config.yaml
num_key_value_heads: 7
init_std_down: 0.0
decay_shape: "linear"
batch_tokens: 65536
Each number is 128 + 24 x the weight over its row's rms, rounded and kept within 0 to 255. Layers, rows and columns count from 0. The size above them is the row's rms in percent of the matrix's.

# layer 2 MLP up, 2240x448, rms 0.0107, rows 890-920, columns 336-447
size [ 62  91  95 109  87  97  99  95 158 120  69 106  98 134 102  74  92  65  86  99  85 120  72  85 161 112 122  71 110 130  98]
[[125 129 131 162 107 106 122 137  88 124 129 125  96 151  65 139  88 149 133 188 153 132 119 133 142 141 148 118 109 121 111 102 134 116 140 134 119 170 129 137 126 140  98 120 106 156 129 116 122  91 135 118 122 102 131 133 147 143 136 129 152 108  90 124  86 132 118 117 121 135 170 105 133 143  88 146 152 152  92 122 148 119  92 159 159 111 178 112 146 137  95  86 128  86 155 160 131 136 127 123 120  85  92 139  54 175 142 156 145 103  98 139]
 [125 108 106 100 154 114 125  97 165  94 145 136 169 151 143 151  92 158 124 112 109 146 131 162  88 154 133 157 172 115 108 156 138 152 173 131  98 126 127 118 135 121 154  91 138 110 154 135 129  95 109 109 123 123 170 116 128 113 152 100 100 115 179 126 134 142 150 156 108 122  99 184  99 116 115 126 143  88  94  90 162 139 149 156 135 126 108 123 119 133 117 153 180  90 165 160 163 161 144 154 117 132 153 134  59 118 128 127 131 133 111 161]
 [ 91 119 131 152 127 127 143 124  99  92 168 158 130 127 134 103 132 137 158 112 153 120 141  85 175 154 147 131 144 126 125 111 134 114 119 117 159 131 153 122 117 118 142 108 133 148 145 165 118 142 163 151 140  58 110 135 131 164 171 111 120 118  82  97 109 129 159  96 161 126 148 155 157 126 133 136 161 126 123 180 124 127 173 141 123 163 135 109  94  86 144 111 149 116 136 102 121 134 118 132 118 117 129 106 147 113  92 127 141 168 108 136]
 [134 193  92 153 127 102 123 144  89 191  94 142 127 127 125 118 127 120 125  98  91 122 151 129  99 123 107 168 163 112 164 123 134 123 145 145 127 143 120 144 112 136 112 156 131 128  84 166 124 116 123 127 132 119 154 108 161 153 126 141  99 141 108 155 101 125 108 118 140  64 155 138 135 126 205  96 112 176 124 100 103 125 134 172 125 158 108 108  85 121 113 137 112 139 152 129 139 108 107 152 134 143 176  79 105 141 100 106 133 133 136 122]
 [171 141 107 125 121 102 117 133 140 133 140  96 110 163 123  96 133 104 122 120  60 128 156 126 129 106 159 157 153 120  88  89  79 141 101 147 131 125 117 100 159 131 158 133 131 139 157 173 119 183 151 154 138 160 135 122 110 130 128  91 179 131  89 141 119 124 130 185  92 136 124  99 111 116 180 123 126 125 116  97 120 102 150 139 138 158 125 153 146 158 119  97 155 119 146 127  90 125 122 113 154 151 136  97  99 129 143 108 109 129 164 124]
 [132 157 110 139 132 108 150 149  93 129 164 143  98 103 110 113 153 117 118 158  94 127 115 113 118 106 126 130 111 138 152 159 133 116 100 114 147 123 106 119 130 116 139 119 134  95 120 124 136 193 154 101 104  91 177 109 105 177 137 112 124 109 156 153 118 124 142  78 127 112 158 124 162 138 125 104 130 132 100 130  78  98 130 140 139 130 133  74 136 153 204 137 139 121 204 111 105 135  82  67 165 142 191  89 172 104 128 123  87 142 129 124]
 [142  83 112 132 102  85 155 105  86 154 165 113 158 144 145 131 100 125 122  81 111 148 133 120 107  85  90 141 153 159 139 123 133 142  76 140 152 137 144  75 192 124 130 163 147 130 118 137 136 119 136 137 130 121  84 112  99 132 141 138 104 121 146 123 137 156 121 111 119 162 122 107 143 158 143 153 106 116  99 122 160 139  74 172 152 162 164 138  99 163 100 139 154 134 144 141 138  92 121  93 142 139 150 145 104 153 126 160 129 141 101 132]
 [121  97 117 138 114 108 151 144  98 118 144 100 124 132 128 102 156 160  98 102  65 153 130 131  80 121 140 112  83 117 133 142  92 135 125 111 116  98 117 152 145 126 135 144 158 137 164 140 133 139 164 136 136 170 166 105 129  96 113 143 110 139 154  87 101 127 184  89 142 143 116 150 135 130 166 190 131 138 118  82 122 162  69 122 128  99 137 187 124 109  90 135 156 120 116 126 153  82  92 127 144 115 138 139 113  79 160  75 137  92 129 154]
 [129 114 151 143 136 145 142 176 145  95 117 119 148 151 140 153 155 122 112  92  81 135  67 102 189 138 146 140 186 150  92 114 146 116 119 128 110 142 116 125  55 110 107 133 184 125 133 145 132 154 126 118 168 128 194 181 158 172 116 146  98 119 162 106 124 134 105  92  97 141  82 160 161 136 172 135 124 139 101 136 164 106 119 161 127 143  81  99  91 131 135 147 123 122 185 117 130 143 118  92 148 148 134 102 160 108 125 143  95 141 144 132]
 [102 161 137 133 148 175 176 132 180 137 109 139 150 188 127 137 131 130 129 108 109 136 111 162 133 112 154 110 108 167  92 101 131 115 120 149  95 115 116 116  97 127 137 145 137 119 168 167 131 142  98 128 133  94 117 161 124 128 143 150 137 114 109  97 128  97 102  86 133 145 191 125 158 167 137 114 142 112 130 108  86 114 117  98 109 117 117 158 127 152 149 145 112 134 124  75  78 138 139  81 107 119 140 141 131 118 123  67 125 139  97 197]
 [140 124 125 171 149 153 146  86 100  99  96 104  98 116  86 146 118 105 134 130 138 153 116 177 156 142 163 111 118  21 131 153 107 109 160 138 123 152 120 112  95 116 130 125 149 117 154 103 144 110 117 116 106 132 137 128 112 140 101 155 118 119 138 114 121  88 125 129 154 100 126 108 128 106 132 116 119 132 135 115 155 130 145 136 146  97  99 146 143 152 121 118 102  92 131 123 123 129  89 127 117 128 116 154 151 111 152 119 141 153  99 179]
 [ 88 118  94 111 102 146 125 161 140 148 118 137 114 110 135 147  98 136  93 159 125 132 131 150 100 154 113 121 142 134 132 150 126 113  81 121 141  91 144 120 144 132 151 133 167 133 168 162 144 117 170 134 132 116 157 121 160 115 108 160 102 105 146 149 179 136 119 174 105 132 121 166 157 132 123 167 114 140 139 138 168 107 112 121 156 164 137 100  85 105 150 143 114  90 125 148 159 112 124  91 115 185 159 152 103 144  90 130 124 107 138 100]
 [146 129 136 116 139 104 138 118 115 169 136 142 142 155 117 125  87 171 125 131 121 110 104 116 129 113 163 101 100 163 114  69 121 119 157 131 145 138 175 129 127 136 170  88 127 115 137 136 125 149 151  97 146 121 138 144 141 113 155 126 111 140  87 128 109  94 106  82 168 163 183 136 149 136 115 133 138 163 113 133 138 107 123 121 143 131 142 106 127 158 151 141 139 124 153 107 124 142  74 113 143 150 158 112  89 147 102  84 135 143 104 183]
 [129 132  89 155 125 128 143 156 126 169  83 142 101 129 124 126  79 134 116 130 114 130 145 176 156 103 150 121  85  64  99 123 154 119 133 119 116 154  68 151  90 138 119 138 132 128 162 134 121 154 143 171 131 155  88  92 123 183 134 149 164 102 130 141  92 113 146 163 118 147  85 110 164 141 140 141 132 117 136 107 144 126 175 146  96 148 127 101 121 122 167 111 137  96  78 105 134 140  97  82 137 111 172 102 125 132 119 105 156 106 117 120]
 [ 85 128 140  95 121  92 124 124  74 112 130 137 116 202 137 138 134 137 128 113 139 124 120 140 130 154 101 121 150 125 117 169 165  79  82 138 149 133 121 109 139 114 218 111 130 108 118 142 129 137 147 198 158  91 128 133 119 115 149  63 135 146 135 109 107 136 105 107 158 102 135 121 137 110 125 194 180 104 105  91 110 127 111 144 112 135  88 152  64 125 149 153 177 137 100 150 125 164 134  97 129 122  89 116  99  98 112 141 136 132 162 108]
 [177 127 108 143 123 132 129  87 115 140 130  97 149 119  96 141 147 112 122 122 143 145 106 127 163  78 118 119 126 161 139 115 109 127 147 123 122 140 153  96 143 138 137 119 143 110 137 165 114 138  93  97 136 151 130 127 103 119 152 134 154 119 145 112 217 131 130 166 154 170 130 129 134 173 151 131 122 122 140 150 137 131  99 117 145 112 141 135 180 121 141 147 139 101 121 129 136 153 170 125 129 142 152 138  37 113  87 109 128 138  95 148]
 [119 144 110 150 147 128 161 125 181 103 144 111 138 132 154 115 148 132 116 114 119 122 109 136 146 151 125  97 129 143 140 130 107 145 144 141  97  68 132 164 181 119  92 119 145 124 150 161 138 139 103 128 146  95 137 133  68 151 130 119 144 131  83 165 146 120 137  96  96 128 128 170  99 145 121 104 128 132  60 187 123 143 145 109 177 142  91  89 103 151 124 125 136 155 135  98 157 182 125 124  96 110 145 104 137 111 107 120 111 130 147 122]
 [134 124 106 134 156 137 122 124 127 153 129 156 137  42 169 142 118 174 137 140 123 119 117 145 139 125 130 139 138 151 121 112 172 138 113 137 127 119 198 102 138 152 103 144 132 133 164 101 142 145 124 114 101 143  94 128 147  97 127 145 115 145 127 131  88 143 109 140  74 117 121 112 114 158  91 144 141 112 122 145 119 111 102 156 132 173 126 153 178 120  92  99 126 150 113  74 146  78 160 116 119 163 111 147 175 115 106 138  97 135 120 152]
 [155 109 135 117 133 170 111 124  87 123 119 129 139 168 204 138 145 129 131  90 128 130 130 170 129 112 135 194 170  64 107 161 151 125 139 118 116 157 109 105 137 113  91 157 100 102 139 107 148  75 157 118 134 167 110 110 110 176  87 129 160 142 136 122 170 145 137 134 131 106 131 141 158 152 128 139  88 142 175  84 130  91 120 156 172 133 113 148 146 146 107 151 127 103 156 181 148 100  90 140 123 114 112 112 103 111 115 101 123 173 152 129]
 [125 117 110 119 138 127 123  94 127  59 126 135 115 101 135 131 111 170  97 114 120 105 128 116 130 138 116 103 141 106 112 136 127 117 112 145  83 124 100 134 125 132  99 144 146 136  85 142 126 112 178 144 128 126 123 135 135 185 145 138 148 135  74 117 145 117  88 110 154 139  95 172 172  94 121 116 109  88 161 135 104 110 173 143 138 104  96 118 124 144 170 143  97 110 100 124 146 112  90 149 127 158 158 102 120 122 144 128 150 167 106 151]
 [158  87 112 129 124  80 144 168 153 147 152 103 161 128 128 156 123 144 118 117 169 130 141 150 135  91 112 136 114 199 141 142 106 121 136 135 137 126 113 136 106 133 111 110 161 163 123 144 143 102 131 104 134 110 165 117 135  66 137 137 125 118  80 143 156 120 136 135 132 152 112 128 103 149 168 110 129 129 117 164 145 177 151 122 132 112  75 112  96 138 143 131 121  81 136 129 157 132  85 118 116 101 121 134 143 153 110 167  99 157 123 110]
 [107 147  96 102 121 118 139 166 142 149 124 122 150 141 116 130 142 139 118 177 109 124 156 149 145 124 137 150 136  45 116 157 123 127  84 105 145 139  92 131 113 121 135 123  97 136 113 175 122 126 132 119 113 118 154 119 126 146 135 117 162 122 111 151  84 146 101  74 135  93 125 156 124 116 172 172 138 116 139 160 122 120 126  94  81 155 123  92 143 118 179 122 145 137 151 129  91 122 110 121  81 147 126  92  86 141 103 142 157 129 108 136]
 [ 60 154 150 166 161 162 145 104 133 135 139 146 107  63 110 140 126 107 143 142 149 139 114 107  79 146 120 140 111 138 120 178 114 132 166 138 137 178 133 132 149 120  99 124 142 129 127 119 130 153 187 170  87 117 132 119 141 124 155 161 118 165 109 159  89 131 157 140 143 119 106 131 127 127 128 137 140 120 129 106 107 138 119 135 141 137 144 129 146  80 116  79 121 141 101 120 183 105 136 124 132 148  53 124 189  97 105 144 137 108 102 180]
 [153 112 123 151 141 133 148 118 110  81 159 138 136 128 105 132 114 158 100 110 118 105 127 158 156  80 116 153 144 136 112 160 149 119 142 145 135 113 118 122 147 145  95 120 129 141 169 117 140  71 102 129 160 119 132 110  83 112 141 151 117 130 129 135 143 129 107 103 170 135 101 124 116 140 100 122 137 126 130 110 196 112 104 113 164 141 120  88 142  83 121 128 140 119 143 128 169 103 119 123 120 134  85 212  84 125 111 106 149 146  80 101]
 [122 171 133  78 136 122 138 127 133 138 145 155 141 165 133 118  87 144 134 108  92 144 131  88 105 126 134 113 146  81 136 138 130 139 132 125 109 146 133 132 112 128 142 146  95 136 179 165 116 113 118  69  94 151 153 131 164 149 127 190  96 127  84 156 126 117 157 110  94 153 120 151 171 132 156 133 120 105 107 123 171 110 107 120 146 118 122  84 171  94 116 134  73 110 158 121 126 154 127 109 121 117 135  98 111 119 129 117 149 145 124 174]
 [152  95  96 133 107  79 136 113  96 136 124 142 148  99 165 160 115 106 123 122  82 121 154 113 137 113 126 127 135 135 108 114  81 135 145 136 132 118 122 122  83 116 139 138 144 127 110 179 124 111 111 138 115 174 128 137 128 159 104 158  76 103 166  91 114 128 144 137 114 118 107 140  97 134 127 142 110 148 150 109  57 130 122 127 146 140 127 117 138 127 125 143  78 182 137 138 163 132 136 106 147 146 139  70 130 131 183  99 121 136 150 125]
 [114 105 127 158 116 141 127 108 146 115 130 171 116 168 127 153 135 124 101 142  72 135 116 118 122 117 112 128 108 124  95 119 138 150 108 135 104 143 144 111 125 135 107 125 144 130 150 148 122  79  80 160 178 141 139 177 163 149 144 122 144 139 138 118 146 136 126 101 146 155  97  98 165 137 146 122 142 120 130  91 141 104  90 102 149 146  91 143 107 174 107 140 113 124 138 108 118 136 133 116 145 145 126 133 126  99 123 144 151 186  95 136]
 [118 142 145 117 115 126 133 149 138 116 171 150 159 147  96  58 124 143 133 102 100 165 148 119 148 146  89 115  90 158 121 138 177 135 134 113 112  95 124  85 115 118 139 122 103 111 130 178 112 137 160 140 138 127 158 111 114 121 135 108 119 143  58 151 163 134 171 140 150 150 151 128 120 145 119 101 165 118 156 168 141 112 121 102 121  57 124 144 110 120 109 128 154 106 113 123 143 157 103 148 123 117 120 157 115 136 151 135 123 145 146 111]
 [101 124 119 118 127  98 139 130  97 102 156 129 132 153 136 130 150 110 117  92 151 141 120 142  74 127 106 152 147  93 104 120 159 150 124 146 132 131 107 126 101 136 151  94 156 114 105 116 146 144 123 104 149 116 152 154 148 112 201 124  75 119 149 116 116 110 121 128  66 161 185 147 137 146 155 165 121 113 102 104  93 103 111 116 147 115 108 165 103 149 175 139 185  74 134  94 112 142 111 101 113 124 138 162 124 142 154 129 128 164 152 155]
 [115 134 116 118 132 180 122  98 136 129 148 114 130 116 138 136  98 132 114 170 127 128 116 109 151 149 122 135 144 157  94 117 157 114 113 127 122 106 112 122  75 135 129 135 102 113 102 116 125 119  75 118 114  80 138 175 168 126  92 149 115 128 140 160 120 110 102 140 135 108 117 129 189 110 124 170 132 155  84 148 176 149  94 143  81 180 132 119 147 131 120 134  71 171 131 132 160  94 108 134  78 135 143  84 123 109 156  92 136 146 127 150]
 [110  99 112  97 119  97 139 105 106 133 135  96 106 108 127 171 110 102 137 106 112 146 108 119  89 140 100 135  90 150 160 104 100 119 119 131 113 143 130 133 162 128 139  89 125 125 123 138 146 175 152 108 141 116 100 137 179 117 112 139  99 145 172 160 130 119 169 113 135 108 144 137 109 128 105 136 150 155 139 107 143 131 180 103 130 122 115  89  71 150 121 150 142 115 102 110 113 119 123 144  97 107 158 115 101 112 126 191 132 153 103 192]]
# layer 2 MLP down (transposed), 2240x448, rms 0.00724, rows 890-920, columns 336-447
size [ 50  86 101 118  97 114 106 103 178 128  61 109 103 148 109  62  96  58  87 114  94 143  58  79 108 121  96  55 118 116 114]
[[137 120 109 102  95 131 132 100 135  96 113 114 135 146 145 144 158  90 132  90 118 126 127 107 106 135 150  98 139 108 116 138 118 153 125  87 115 127  84 168 134 119 109 121 120 107 146 174 116 141 116 142 123 160 151 145  68 142 104 120 123 137 139  85 169 123 136 110 137 143 107 158 149 140 142  89  78  86 157 151 154 163 160 140 134 128  93 105 100 141 159 143 143 117 106 121 108 105 141 149 116 183 152  99 145  75 105 107 141 106 139 157]
 [134 184 119 117 117 134 134 157 102 145  97  80  76  97 132 104  87 143 118 134 112 130 111 100 129 104 128 117 129 140 152  69 183 139 117 120 149 125 132 115 139 125 123 155 147 139  96 139 139 135 147 107 136 150 111 115 103 135 105 181 159 143 112 122 132 162 127 131 131 155 141 114 165 123 147 123  93 141 147 116 100 157 132 134 126 131 166 108 135 157 103 156 107 133 122 140 134  97 163 107 134 111  96 140 143  95 117 162 117 110 123  97]
 [ 94 121  99  86 167 134 105 137 185 117 100 106 124 135 118 152 157 137  76 156 124 123 118 144 118 128 120 110 117 117 123  98 138 109 131 157 122 140 123 164 158 130 106 117 124 113 128 136 144 114  87  88 142 129 125 117 106 101 112 127 144 181 123 140 171 119 149 153 117 144 126 126 110 153  91 109 109 185 148 144 180 142 121  94 110 155  70 140 186 125 129 152 101 108  93 155 137 116 141 119 124 132 106 157 124 151 152 114 126 112 147 138]
 [117 109 140  53 122 111 141 130 140 128 141 111  84 127 140 128 152 132 110 144 154 104 148 107 109 131 191 142  75 134 160 121 124 143 131 134 125 114 150 130 121 131 135 120 143 124 141 102 113 140 138 131 134  96  89  97 119 102 132 118 129 173 136 103 128 134  95 127  93 157 178 139 118 121 103 109 109 141 101 154 128 140 137 116 103 157 114 132  93 144 152 152 132 132 139 140 102 149 156 134 145 122 146 163 171  79 136 158 107 130 131 205]
 [ 88  84 140 143 121 143 136  91 136 102 132 142 118 108 143 114 105 156 147 139 158 111 133 125 131 128 179 127 104 135 147 172 162 126 123  97 128 109 131 167 116 153 116 124 142 116 120  78 141  71 113  95 139  78 103 142 173 122  96 175  92 135 132 165 119 137 128  60 127 118 154 124 179 118 120 132  92 126 136 164 121 132  92 124 134  93 102  96 137 113 120 149 139 155 115 139 153  90 115 131 104 131 122 142 169 118 104 133 118 132  95 139]
 [146  70 138  70 105 122 104 100 140 139 121  99 131 133 130 123 136 114 106 118 170 156 155 152 155 186 156 121 117  99 120 133 100  80 181 127  86 139 121 149 123 154  95 117 118 134 163 119 141  80 115 127 115 144 116 125 140  95 106 118 128 129 136 138  96 144 126 128 159 115 115 125  76 130 136 170 155 140 141 151 117 144 112 123 113 141 119 155 150  93  85 113 141 122  83 132 115 138 123 129 109  93  86 127 125 112 134 152 112 108  90  96]
 [100 175 144 111 162 162 125 131 139 133 118 184 127 140 110 121 138  79 148 155  99 157 139 142 187 164 162 143 116 126  92 150 108 104 171 108 108  99  85 152 113 164 145 132 110 127 130 150 111 132 140 149 118 132 201 140 188 117 122 117 134 120 104 129  73 130 137 138 118 125 148 138 120  83  97 143 153 133 158 146 113 112 173 100 108 127 112 125 141 131 115 123 155 150 119 122  89 143 111 147 107 145  92  95 138 128 178 109 133 114 161  94]
 [111 138 124 106 157 137 129 112 126 120 129 139 151 112 118 112 104 129 183 142 201  71 101 146 174 129  95  96 177 186  92 157 161 120 109 101 127 122 112 157  99 142 162 115 112 134 127 142 117 140 155  74 119  86  63 162 204 135 143 126 118 146  86 148 113 130 131 148 128 130 177 118  86 115 123  87 123 115  94 121  98  85 165 131 131 144 133 134 127 154 159 155 108 134 128 127 116  89 158 125 101 133 128 122 145 163 144 181 100 122 139  76]
 [152 131 178 161 120 153 120 131  98  93 100 103 171  76  52 113 119 130 145 134  84 161 123 130 186 157 111 139 143 197 136 133 130 124 143 115 130 108 133 159 127 126 156 130 147 135 128 106 143 151 121 141 133 139 152 137 130 118 111 164 119 119 195 128 108 155  99 118 127 163 134 108 134 139 153  80 120 137 119 135 152 125 124 125 204 100 122 131 173 126 103 159 125 181 183 122 102 130 140 164 149 127 116 108 157 147 116 157  91 107 112 118]
 [149 121 110 101 103 128 144 124  98 120 107 137 100 138 143 164 155 130 140 125  97 116 113 104  80  93 178 161 110 138 144 111 123 141 107 130 119 120 157 125 153 128 114  97 128 139  77  73 139 126 135 109 101 123 134 106 129 138 126 102 134 127 174 129 152 105 153 116 118 114  94 132 136 122 141 102 146 153 138 135 118 137 115 129 115 125 182 138 127 122 113 133 124 163 136 137 134 118 151 125 163 153 139  84  97  93  74 165 132 138 114 129]
 [133 159  93 132 121 114 129 132 140 105 108 130 168 127 173 143 138 155  83 173 134 114 123  61 116 118 135 117 154 185 130 113 174 139  90 147 133 120 152 105 195 165 118 125 123 122 123 162 107 156 115 131 125 116 125 115 120 104 151  91 124 136 132 119 181 133 134  66 128 134 129 170 139 131 106 114 140 144 109 138 109  77 109 116 124 173 152 113 126 103 168 158 126 159 129 110 111 143 153 115 135 155 114 119 158 150  84 112 163  96 159 104]
 [126 161 106 130 153 150 121 121 136 117 143 126 116 162 104 106 159 118 138 111 172 115 136 101 155 140 120 154 125 172  80  93 117 106 166 127 143 152 132 152 132 113  95 128 118 118 125 132 121 130 106 152 110 151 114 130 121 106 128  90 166 133 149 122 101 114 145 117 149 157 146 122  92 156 169 101 106 156 171 125 130 154 119 133  99  93 171 163 149 169  99 114 141 155 132 124 118 138 163 130 114 114 110 115 132 122 159 148 131 159 118 111]
 [128 129 127 109 126 163  75  94 124  96 116 149  96 130 141 150 168  81 159 136 128 117 125 159 112 143 107 143 147 170 136 154 140 174 117 119 103 150  82 120 123 121 120 154 127 139  99 110 144 110 143 100 119 142 129 109 164 144  87 113 135 164 159 111 195 116 160 124 103 129  74 125 120 101 118 120 138 118  70 130 133 148 150 104 140 122 118 142 106 112 113 106 151 110 107 154 130 118 119 131 132 101 118 123 170 161  99 155 145 106 150 122]
 [ 99 151 126 153 155 158  86  88 125  94 141  97 157 140 127 130 164 126 114 133 124 151  99 106 100 157 124 123 122 178 147 136 105 144 155 156 136 127 163  84 154 132 111 114 110 138 104 167 114  43  76 108 123 132 116 153 118 130 119 116  86 135 127 121 162 149 107  65 113 106 142 150  98 127 120 119 115 168 133 152  80 139  72 122 163 116 169 140 130 116 127 129 123 166 162 140 127 148 134 182 146 142 112 166 103 144 136 124 124 133 107 134]
 [161 139 139 139 144 154 128 111 155 122 158 103 132  97 137 123 119 133 112 133  98 141 129 123 150 113 132 144 109 171 135 125 110 166 158 125 123 115 107 152 153 134  89 112 140 116 160 107 158 154 101  61 108 122 144 132 152 148  86 171 125 143 136 123 153 114 151  96  74 166 141 106  90 114 112  98 103 132 114 148 157 132 138 128 100 109 156 134 155 136 112 165 103 121 140  81 150 109 124 161 112 147 132 142 177 161 127 139 173 138 103 128]
 [ 94 145 112 135  86 127 131 189 144 110 107 114 103 129 165 110  97 129 152 132 104 118 162 114 130 153 158 163 127 140 124 121 133 122 108  98 140 102 131 123 125 123 139 124 135 138 120  88 152 140 146 163  88 105 153 144 179 141  93 126 103 152  58 154  88  90 108  66 127 103 137 149 145  92 118 120 151 116 146 154 102 116 146 150  70 149 144 103 126 117  94 148 133 121 130 110 144 115  79 126 126 123  99 130 185 170 180 158 181 144 147 135]
 [115 151 161 132 127 134 117 137 170 140 146 162 126 156 108 136 118 192 132 172 146 135 151 122 131 113 100 140 142 145 131 137 136 125 115 139 138 123 123 114  86 142 142 124 128 119 145 108 116 135 115 137 116 107 102 106 186 141 141 141 148 163 172 136  95 120 119 164 119 138 138  92 131 187 165 136 149 167 132  84 170 107  65 153  87 104 142 139 179  99 135 116 163 117 107 132  78 112 137 137 166 135 107 153 159 118 102 124 142  92 107 121]
 [123 140 176 121  99 138  87 116 101 137 126  93 127 171  92 119 148  67 111 117 121 149 113 119 170 124 133 138 127  94  96 142 114 117 150 125 152 132  78 135 101 143 141 134 132 129 103 162 139  98 116 126 121 101 137 124 116 144 122  96 130 121 118 120 158  82 129 167 157 139 109 141 151 107 152 121 136 150  97 110 165 161 146  80 121 104 127  75 108 139 146 106 116 120  97 195 106 184 132 119 120 144 151 124 106 175 156 148 177 107 186 122]
 [137 150 131 154 132  91 135 158 161 140 128 121 107 115  66 112  96 113 127 101 124 153 149  79 137 139 138  83 105 172 137 108 135 144 120 115 122 134 139 187 129 117 174 139 155 133 128 173 140 145 120 154 113 124  96 137 125  86 155 152  65 126 126  94 111 144 137 116 111 168 126 140 103 131 142 139 150 108 103 177 116 124 161 106 101 112 116 151 119 157 130 136 153 158 105  74 104 117 146 132  99 123 112 154 146 112 137 147 103 109 130 127]
 [126 126 142 135 133 136 100  98 142 192 109 133 140 141 114  61 135 125 138 159 163 141 130 158 106 140  77 117 127 143 164  97 149 151 146 103 155 115 127 180 101 118 139 182 126 125 128 101 116 173 103  92 104 100 104 134 111  96  99 108 155 141 121 166  84 104 166  93 123 130 142  88 106 141 122 148 150 138  93 113 174 163 107 121 141 156 164 136 122 106 117 113 148 157 145 136 136 135 146 139 129  86  98 178 151 129  88 140  99 119 112  92]
 [ 94 143  89 104 120 160 123 132 116  98 130 117 128 124 119 144 147 112 125 156 137 131 130 151 117 144 130 102 151  87 122 134 144 136 107 114 154 115 161 126 112 121 133 134 105 123 133 112  90 113  97 104 102 139 126 153 100 200 134 135 157 149 139 156 120 113 136 136  98 102 183 149 108 132  93 119 118 144 120  97 104  96 105 104 139 203 153 148 116 129 124 130 120 158 117 132 108 143 146 112 163 147 131 145 113  98 125 109 148 130 115 148]
 [136 109 108 134 152 135 102 113 111 120 139 108 127 101  97 130 135 130 123  78 131 114 125 103 108 135 113 115 100 158 135 125 103 106 154 145  92 107 130 105 149 107 147 123 140 128 168 158 118 149  97 120 153 124  91 136 122 103  76 153  88 134 175 107 138 123  99 119 149 126 118  98 115 153 103 115 125 131 126 105 173 109 105 131 143 105 165 148 145 105  75 154  99 115 105 161 137 159 157 161 138 118 131 151 143 118 143 130 180 132 124 113]
 [168 120 152 119 108 120 158 147 107 120 132 120 171 137 151 177 143 104 154 136 132 123 123 131 152 110  90 132 158 116 112  97 129 101 105 169 140 115 114 131 121 146 167 139 117 141 128 121 134 126  69 122  98 150 127 157 103 151 119  98 142 116 153 104 188 146 102 145 137 124 137 127 117  89 128  98 116 104 128 157 123 138 162 113 106 150 108 122 115 171 125 184 144 118 114 145  99 150 158 146 135 123 175 114 137 160 176  70 154 150 151  90]
 [102 181 134  86 119 154 101 132 148 162  90 123  99  82 163 162 130 130 138 169 130 137 102 129 104 147  86  85 161 196 143 124 137 107 119 137 136 155 142 135 113  88 133 130 123 126 105 161 147 170 171 124 115 128 135 160 146 114 120 125 144 111 107 130 122 135 150 128  87 134 165 126 112  95 150 142 102 105 130 124  51 138 134 132  88 137 163 160 116 177 152 148 118 107 114 109  89 151 156 121 130  89 181  90 138 110 132 155 148 102 107 160]
 [104 173 115  94 134 118 106 122 129 128 124 126 131 145 193 116 114 129 139 126 100 128 164 107  96 143 121 137 153 129 117 146 136 141 154 178 112 105 148  82 175  95 167 125  96 146 153 137 129 116 126  91 116 100 127 119  75 158 134 130 102 156  78 138  98 127 142  81 135 119 127  96 137 139 157 161  95 110 151 134 141 164 179 122 101 132 111 110 154 125 158 107 142 114 114 130 103 145 103 138 112 149 126 167  72 116 100 129 172 136 159 133]
 [110 145 165 117 117 162 120 139 131 138 137 141 103 138 105 109 133 103 113 175 184 138 150 123  96 133  96 125 129 150 145 139 137 140 139 131 123 153 113 128 157 143 133 149 128 140 126 141 131 179 141 135 107  78 103 133 156 135 117  87 133 119  96 145  98 117 139  97 143 148 151 134 151 117 118 140 168 126 103 104 147  87  79 135 143 119 112 106 159 132 143 129 130 136 158 130 106 115 131 151 125 106  87 160 102 128 108 128 137 130  93  83]
 [125 116 101 179 100 153 158 100  90 109  83  73 125 113  66  84 138 125 134  93 166 111 121 118 144 168 148  93 122 168 101 179 111 119 101 110 151 147 108 120 140 132 123 110 120 141 105  75 153 105 123 129 119 121 108 129 163 108 156 134 144 160 126 140 102 105 124 119 122 133  97  98 114  34 138  87 156 113  98 156 124 151 112 111 102 105 137 110 153 114 103  97 128 166 120 126 114 120 130 147 118 162 138 125 161 163 174 158 107 117 138 134]
 [153 119  92 151 128 120 115 125 105 138 123  96 134 112 140 158 119 130 122 153 172 115  93 131 111  72 135  96 177  90 142 123 109 132 145 151 114 134 151 136 127 144 122 131 139 130 142 103 154 120 136 145 111 183 126 143 137 139 120 157 125 134 162 111  86 131  88 117 103 102 122 165 150 142  99 149  61 119  98 135 121 152 116 103 151 145 108 126 165 131 119 132  94 136 178 160 135 130 130 124 140 120 158  80 148 134 121 114 123  95 132 117]
 [119  96 134 169 141 166 130 115 137 153 114 136 131 125 166 111 121 138 157 128  80 134 144  92 212 147 162 116 141 152 121 148 105 113 159 155 123 168 134 137 141 126 111 113 148 131 151 124 108  92 119 115  83 147 115 127 133 155  70 154 141  97 105 143 113 160 134 110 122  67  89  99 136 106 115  88 148 103 134 121 153 141 152  82  99 158 152 117 157 119 109 115  90 157 134 161 141 124 153 120 105 165 103 128 116 125 132 117 155 147 143 121]
 [131 161 131 100 140 120 139 129 107 128 136 115 123 161 106 142 118 116  92 102  87 134 125 135 111  76  89 109 101 108 167 132 118 134 130 140 115 110 130 121 125 117  79 133 144 136 143 136 142 115 127 141 134 128 159 118 105 138 105  89 172 108 170 130 185 122 131 155 129 137 147 128 108 120 132 107 118 132 118 160  89 158 115 111 111 103 124 112 124 121 104 106 179 112 127 137 109 169 136 145 165 141 136 143 145  80 133 167 185  67 155 109]
 [124 135  78 179 106 128 103 111 117 134 151 165 120 146 117  70 156 142  85 150 141 134 143 157 133 150 133  87 106 123  88 125 153 148 152 152 129 157 103 128 142  93 134 122 139 113 124 130 130 128 122 114 140 116 161 121  87 138  89  46 121 141  81 129 146 105 147 151 134 141 122 120  99  77 102 113 106 149 119 142 163 130 110 142 115 155 129 123 154 125 115 151 133 151 154  83 155 152  86 135 195 126 110 137 163 129 127 140 142  97 149 127]]